config = dict(
    norm='layernorm',
    beta1=0.93,
    schedule='wsd',
)
Each number is 128 + 24 x the weight over its row's rms, rounded and kept within 0 to 255. Layers, rows and columns count from 0. Numbers have three digits each. The size before them is the row's rms in percent of the matrix's.

# layer 11 MLP up, 256x96, rms 0.104, rows 125-188, columns 64-95
103:154151138103116124116168121171085130169110139120137135118100129170156107116147144099187103147157
109:138140093177196146130186105149163135135113129105127124126141158141098101116128121110094103119126
103:119130141128138155090150126093085117134137127115119129146062118138128136120120177103101135113131
106:123147144115083119099130141126139171129109133130157174099163109158113163144080110070115075122133
098:163165089165130141114106128099164108141144144110116129127119103093130131121147120155194122131139
092:146122149128128115163145095112107119143117135127132141123120088083114104094150157136115104123106
099:174090091118125092127139169115114167147148129133105179129139139101154120131150150133136133118162
111:109153121108160127106126124131127125114111095160145115125162158139109205124154104114134127159118
107:126112139146108106139117129102138131075135099143127103115054117128100102108116136121156165113142
096:124146118091132126136168145099179139110119128133154096135104110145099134129077108142160104087074
101:157115139117130128132123164143140145155091092128158148166154137064131114114091123145127142095136
104:121149143130124108129167126177129136101140141087145125143168108092129104161089125131145124142079
099:120142170160156111104120144109141134141120123128149094135115111159104124091113102086210131130122
097:090118127131161136118173150141089129116115111146130159104134130123133098134096121131140113156142
099:112162127120137120144133139096092147113150101163163147157108096139099126091151142170150151143162
102:119105142134114125114133134179138109119109117109145111186112122087104139120152152127133138158125
108:102094150147109165149081171156159129127132136135137120162120113154132144126094083133138185128133
111:156094109124101134155141153087089134150144151115143114098125130119094115120128127135136103120149
102:143124126099148127158100133138121115107128146144088133124103132144144147137172126133108109094157
100:126147115109111164135158141126129102159140158162117119142076119110101126131085090091124151121110
099:130177132097088111134117153125154136137141169152153104129112097163147112130145187108105146132099
101:127107128121104134130133157181129109152139142092151103100107168133090133126124153120114167077100
101:158097095132126171152139130152130124110120184123111110142104103108106109114146153120101145144204
098:119141089170089129137119112184076136119178111123143091140150162133123134133082087139118094137147
103:151112147144172119144101161079122083126084119081099146099110151123138152145159133081136146147097
093:073156153143132091124089186129136143128118147111105126111102131142141108155108103165121122129104
097:121092153161124124129171140173112129096113166115135134094126072134136152110118137157167096134132
098:097109113141097158107116129129133122183132126134149122122137115089139113192149133121107062108138
104:107133138141142170149165178120113121090114128122101090163152126130197111130107098096125118146151
105:105136123126100103114109121120134131101169121161163142145117174134131108133116139120133123127126
106:163112080162138137139078115160114111100136166092164092129149168100130111127169110118140119152080
100:093125126144132138163123110167145124132110163136122143136101121115090146137135082133148110152156
097:124104100146139145126130131098125126118167142129145150066135109092150112142150134152125101165168
096:124152119164130106125151175115128123154095095109168141094162161150125141180108131125143117123120
103:120112118105137120098073200107113074137103177137089139148164090123134138135124154138118128119154
108:116163120147108100156111121137093150100078097116128157136164137109136134136135133115155125104123
107:093110089122150137119118151110134119106090099157109117153176128139106124138128159131133128139131
111:117122123146147185161153106130156132099100102145130150114149166101172131125089130106132187122094
098:140087147145135118133113126131129112133133142150119092146146110125124109149103126121167149132117
102:103105124154134121108101098134117109101098099123153170100155126124130119099132163114147135101107
107:157133155146159160135123140090142110121155083111153122080107091157086130107138129168131150163137
096:109111086170121112153105131165121095175116104144129131148144099176112140114100111124099144143157
103:102116117121174147137145130104151114113148112172131119120158120088116130197141080122136157150133
088:125148092142149117203154132160112140136122068126145125154116097121101134096138159082117100065105
100:108126188126113115111127117125149102088105141138123138159114149115128161083122143148146161127093
098:173131126100143171107112135097122127110170134107155104127120081124136191143090157152177133138182
111:143143113133095105112143132119117174120101130133139170122117157081175153116113123121181143136089
104:142108123121113098104165150136101151120147125113132112113132132136116150145098164085127163169125
097:122113148150091122161136142112093160131115106122140119122124142148082153077158151104084132121128
094:121126159123150153138152147122163113083145137082132136160118092105091121116122144148115139132092
089:162120080133120109123130128129083105077120090159143145094127146152132109151160093129130079114145
091:143123096124140092153104155089148150130145084104112150128136125129118148098129127126143083146175
103:140106142133094124118086159110110134124118126133101087162163125102133177135111136102093130092116
098:151133130127152096100144126138124130079139111140097120156194128135080115152123089159126127136163
090:117167131148094107131151089190098109129104118093159139121143090135127162128125126173153124139118
107:196137121117127107106147113125120164109097115139147136132125164077114131141098145104094092135114
100:113119156142143145105148100157104097170092127120170143128120158125141093143124089131118098144076
109:136100110073117127098145121101104174120113097145066114138133118134124168143089105119131134121140
102:128153127093130137101095145114099164107117138105069104108090104108186156140177146153139111118110
100:140142119135086136109100081150162155125143117110140166086125148121123114114087128106160090102126
103:106073092121157143098135143160159129131132103139118151108135111108169151090090126136091153123101
101:157148111141130167132155117152144179154129156131147144116122118151145165111128074125164110142143
108:149114129154130134123144127130105089125147138182100145143120103125136130154140071104136167158120
096:137142122098096090120095113149124095140139163115142140101134151180061120181149175140126097129124
# layer 11 MLP down (transposed), 256x96, rms 0.0603, rows 125-188, columns 64-95
099:098110128117164130134102117082165105134149086121119140130165140143116143091093127128112174126113
108:103128163085088116126131148134076107125139148129133125114087141135142114110127140093153122139145
106:092116139118136146149119130155123104110092104108115158094097116102085110121154149139172179124122
105:127131123183153155066133134176101082112133085126119113182117160160131127116142130155131148164140
098:138153095138124096121090121109068099141119133159138112171112145167111133091138147101127108126157
094:110144119147098082152148134172086093118136120095122154131141095164084134136147152132152110103103
099:152113108138145149126138124146148113111176168091117128118134117132101090133118153123107127105106
124:133142123125129129077157113113142165129139138135106091129154106132107079137106142144131125129117
103:134138089135107121115142122104142101167132124117095153159158165122089109123129080117086089112128
098:133127136104142135173151113118080118100127143128103128094147113145122109136149121135169126199191
095:080136112114086118175119107144149114107151120122136071135128142097129151164167104130168078130131
095:143127094126151155159128086112119117130119112131127128153101090173137145101146114164147140144108
101:157119107109077115132097130141140124114156138111119153138137158133142123152108144133088127122115
095:133106110160114119154122090094158123123118095132153092127140134105134115125103157163157160152119
108:158103121136127126050137140132139132130096144118130115130137129134128132091160126124119123081106
093:091095113131146138132120122083121131107143186133141146069128133167141187143104168163118103108092
103:148131105133149124147108092110116119129126123091138110140137154141110158133160117100162151105126
107:161148095131194121137126146103141120142109177120134131158126134157140110133133096133138095121159
098:123102097098125161152151132139119136124108106106145104097131130180151114108130128104140176143090
102:133103128110159131172149129140131140152141116154115155120102167109130089138109117116110133078141
098:078133143137134106151102097124149112125132115133094135175139117154104164138145108143151091158136
100:098162117143088149078172108123117105101115110137100141151174093126155113134136096143108114143149
105:147088121172116130090094110178121145094167127090101108136149105094134099108130156111150149145129
089:165122115098127109058159128091154133124137163096139141103117130134116092125114146105122125113120
111:076107107133123135157092113185101108069144092126135125153122164131115168090141129182142142123154
097:140131149101119174122126098090126105127146113129154116132102115107141152107131116096161129153129
100:136218100132150145068108104132155119162105104153131120129156105081131121122146122122143089065140
104:127179130109082116122144149098113111100125119117151115097128146145082151133113140148144187128164
104:106117114151098122103123120141096107158177108115157123069113147099083164135132153142097122137087
102:070089098123167122174123158133113134157106128100089144115136146151154105084124123134145087147082
106:136145128157136157127178138116079104123133148125114108140080148133156125136126111129163119115136
100:124118115162156136107136146143153177101163162128094109138109121151103121124126142095143107137075
086:122141131089130141127088113144161106123128065122157130118119060140120112134090126144145127165132
101:117144155098131099163122114153115127142138095121133120098147129135141169130125121104135127083124
100:148088103124118139113156113124165170092095135130142106135176148114118102120107123123133144123129
106:114117126113144181168132124146159148139114103174113118134126144144124172151122120101081123141130
103:148108121144144131133161124135068131102110156156103156117144126121124123111115143132113155154126
106:125116165112116124133132153133142153135131147134119129135091156138093071107140145143115136093137
096:123138114148134094159137133125156111094123095128127132101131143121145207147146095098129100129133
100:142081144113106117137140067123139128135154100141117170067068121146099148094147129126117130151147
105:089112120109144171096138146152120130159086172145050139141141153113136119120130109106113094082103
095:111167119134112132093137116105101155090124135162113133123094150104147141139123124088165090128096
103:113140163160100127155136129106084061163100129104099124129130164136108138101127138134105121113142
088:134081169130090105165100153116125111130110093123066107097159162138128129158112133163146105168116
111:149120105150113125105124153116112158144080121167125138088184114145117158128162094130155127164110
095:135163095087144145096134127102129110142145091119130126121167135135112102107166124166121141115191
112:157158131155127074122161177103093134134128127115114121106157138118153128170094120124149097140163
097:125165118158146134128122137130144119120093107141103111130148154150174121133129111114114127101115
093:098118119136146164099125143168107123135123170149150138093120146092169080151079101156116093136140
106:123117129116116103132110123148154142162099162152112139108118190167155147200134089169145106126143
097:124093181104102152097161112100130111139179148121121121108097102104150134133124130135132105150077
095:137136140136120128137154158136129112137109117152152134089123121116185168104158169109124118084070
100:122098138169138131104197101144126122176147131165165105156098139114129128111154122117099169149136
094:148163152100132108092158173107134127099077106112136128151129108111153122120128140184125106146065
104:104109119121140139126153162127141132162158090116105089118124112097174079149124089107111121059129
103:108124128123151119130129137098142084153175104126128095132109133125098136149153121134111174151123
097:140167141116100116153101131066169110115117093143150092134159158084145192150094126134146105117128
106:129111117164113098139138143096126108139124099113122107138111095109169113155172154108068113091118
104:122154090155140113127111095137193175124148117117151135087142124133149119083097150180111126120124
097:119150130137111114135170151110089112112121092107164114141109113121121148133160142118139156123131
105:137156146100120161115137120113149124139110110137106168125133160155163162133120086165086145190144
096:069089115140159137156125131131126117119149153101147101145147119152095136151137159116130154109145
112:117164092131130121147135147123093126112106133102091128177142165129110124134106123151114110097132
098:139115122139132112124111114120190142136100132112117107196097127154123094137078109180119101138123
# layer 11 MLP gate, 256x96, rms 0.1, rows 126-189, columns 64-95
109:090143100124171176171138147161131095165150140082108158109116139126131114094136118109113140128114
102:140137127161122094096140142142104112178134137129157092128104111124123150140184139134089138152123
107:132159141165118173182147156103176091132143092111067146133148117129133081115114170158120163091138
096:135151107132117130114095085163142122158131114149126154115136154137163119126131147160117118115131
097:102113121142099130133141103136131120123133142127113117144096110116138125147156148117096161118129
102:111132118159119186115159172139111131148140122140122105082127120146134158133116152154118139106115
105:137127115134116150127078107133150137136110118089170152100152106132144123164145147154126091117116
103:148081106146105154111116124119176174153145127126165132097092119137129157142129116175121135128145
090:149141128147120119119141118189146138101070129105137103179130145135156153137094143143121147127157
102:134130099089130133127143101181117132100119084125148131117120162086144140159150138132154116106087
105:135147084162142101182141131133091115149132143159139099137125147157149129102121114175145115164110
096:125142082149146132140142142130113103108099145143190106116095132128115106132169104171109156120146
093:125112135106116147112157104137087097110121166183117162144080148171153134135118119137131123127149
105:151117105168150131128110104164163138166072119113136111144091142126109103151152131142150125130108
099:121150079115154154152142127104082118159167152113135093116116122106093151102147166118153179119124
100:125104119141095163164166127126113083134080142159088165112117122135165154129178121117151176153097
108:155124171181089159148160147085113113117127120135133094107141168133110095096144158113103142131084
103:147094143108112095154124062122138173101101097143159125123119128144135130126136157143102134096135
101:179136107157129123139102096126126124121089121105167145079119175118170159169135124149144087092135
096:146082099135100155110093119147116122145095141156159134100167140171127102121181149094122129115155
082:158129126176129108142145087157110140113150130135107110132156117135152130077128128092123122129162
107:159101117129107124146165134113109126135127074154132117183121126132162111136112115170117121118074
086:161111136124144107120144101108128108174097129129161125131142164109105115134140148115111113126111
102:112143147140162130161127169088094126127139145149136098093092108103113154144135109139185143096125
105:132158071131165108145083122141092119122102167162122119156136126111145096107155136101141125140141
096:130142112108122111138132138145120146162126143122130141129122086112107106129126136128179127115121
091:150132133098104152162107122154132114145108150104141184099141151124151117145127134144148101150109
101:079145150146120121146061097171094136151119119100100111164156141081144139128140169148128146115161
106:168149114117130145135161100108161123182109114165188142104132122150155110113081165121121128129128
104:140144083151164117141151137131156082135145110120174116124082153172186102154111143117149176117122
108:154128130144108127127144158097119124137100106107147153104098122121165117082141138162122126111125
085:123133165154143154110129127163145140135132149139118130135172171086122107115128110120080100156156
107:100125167156157109105118142151160120160122128141155100094123135135128133100131088112113123108135
101:139159119190122157098117119091125135123133135160129115115092118127123111113145201104115096130117
102:152137145119124170132125126101135186128134095144120108118146134147157150150156103104107124122100
104:096131150157123078122115109149115151167118112120116120128142132119109105125139144184134201092124
103:133108149097102120144067136124132169126149115128120143102143127118143133134127173153108192118111
103:097137133123092138152157126146147125148086142105123111119159127120168143127133168124139172137103
102:143144142141152101132136133130151145149102146115144119155106106131136128140150128137146140095163
103:092114094128152135145152153137137110166128141084152075103127157152129140129120151105139182124103
086:095168078158118099168133084155094134088107120126139125134116120168181124102130123157111112172146
098:112138076168111131118141160073140156098119131122152121139125170127105074149149144155121163142140
095:125137122146115129111159124138094114120120119134092115143147136083117168144119101135104118151139
109:125118126161140132114130106166165142127113138150168134138159144137127121097097157098110120117109
097:167128139161086134156152158135092091093129115130146104137110132126110120142149121119155106094134
108:121109128160147112185144148090127126111142096110117082131137140122141130107127114146142140155109
105:139161100161152103112120146095137130176107113090130139105151173129109128180136178088167125124098
098:128110108174131080133148158109114116102119112114133129128104161111123137101110126112125160112084
100:142095137142171131123156091146158125151099145141073102129142160133144139135145117126094144125120
090:106113134119109108141130119117111169115151124108141136110126136076135167118131144132141134136060
096:130088149145132135164120170081115106150154116162096124141118117112137139130151104137120113156149
108:103148141173099127149140088089155152125106105060169103143105149132140148147132140097130133129072
093:155110132176139132135104130160090120156148093169113124127142145093105146122057134117163132098105
099:118117126106112158142172118153144168121153145129128137147108138133122151129161120131121125133094
105:119125133122133133139156139172104156148103120103153148105158135145097125143174163079112134092134
101:142136087157089153148142161138128094126159135136181134099162144107124152109115151139145137183141
107:137096154116147137139124095135111145147112110139118148152167136145134141144123104132166144155078
109:167129166142136170138113106115111112165123130132130169128141106105125143164153129167131144091123
094:133128137146155097117179151125127108100111118126125107100123126111091153150125162108086118130149
099:123155119179108106145103121099103107126098172101110115107152098126141125140134166138152175098156
099:101082107088134154113108073131105117116120091144129165145110149090101088103141133165147131115105
113:160128133160151132111139108125088133157096110130150094125130126099130166183121192076121149074104
097:151106108154126131161144155108180142138128140141150098146138118076171098134117116115108114125135
102:133088128161122124123126082162160141135108095109158131123154148123135094115180093131102109112173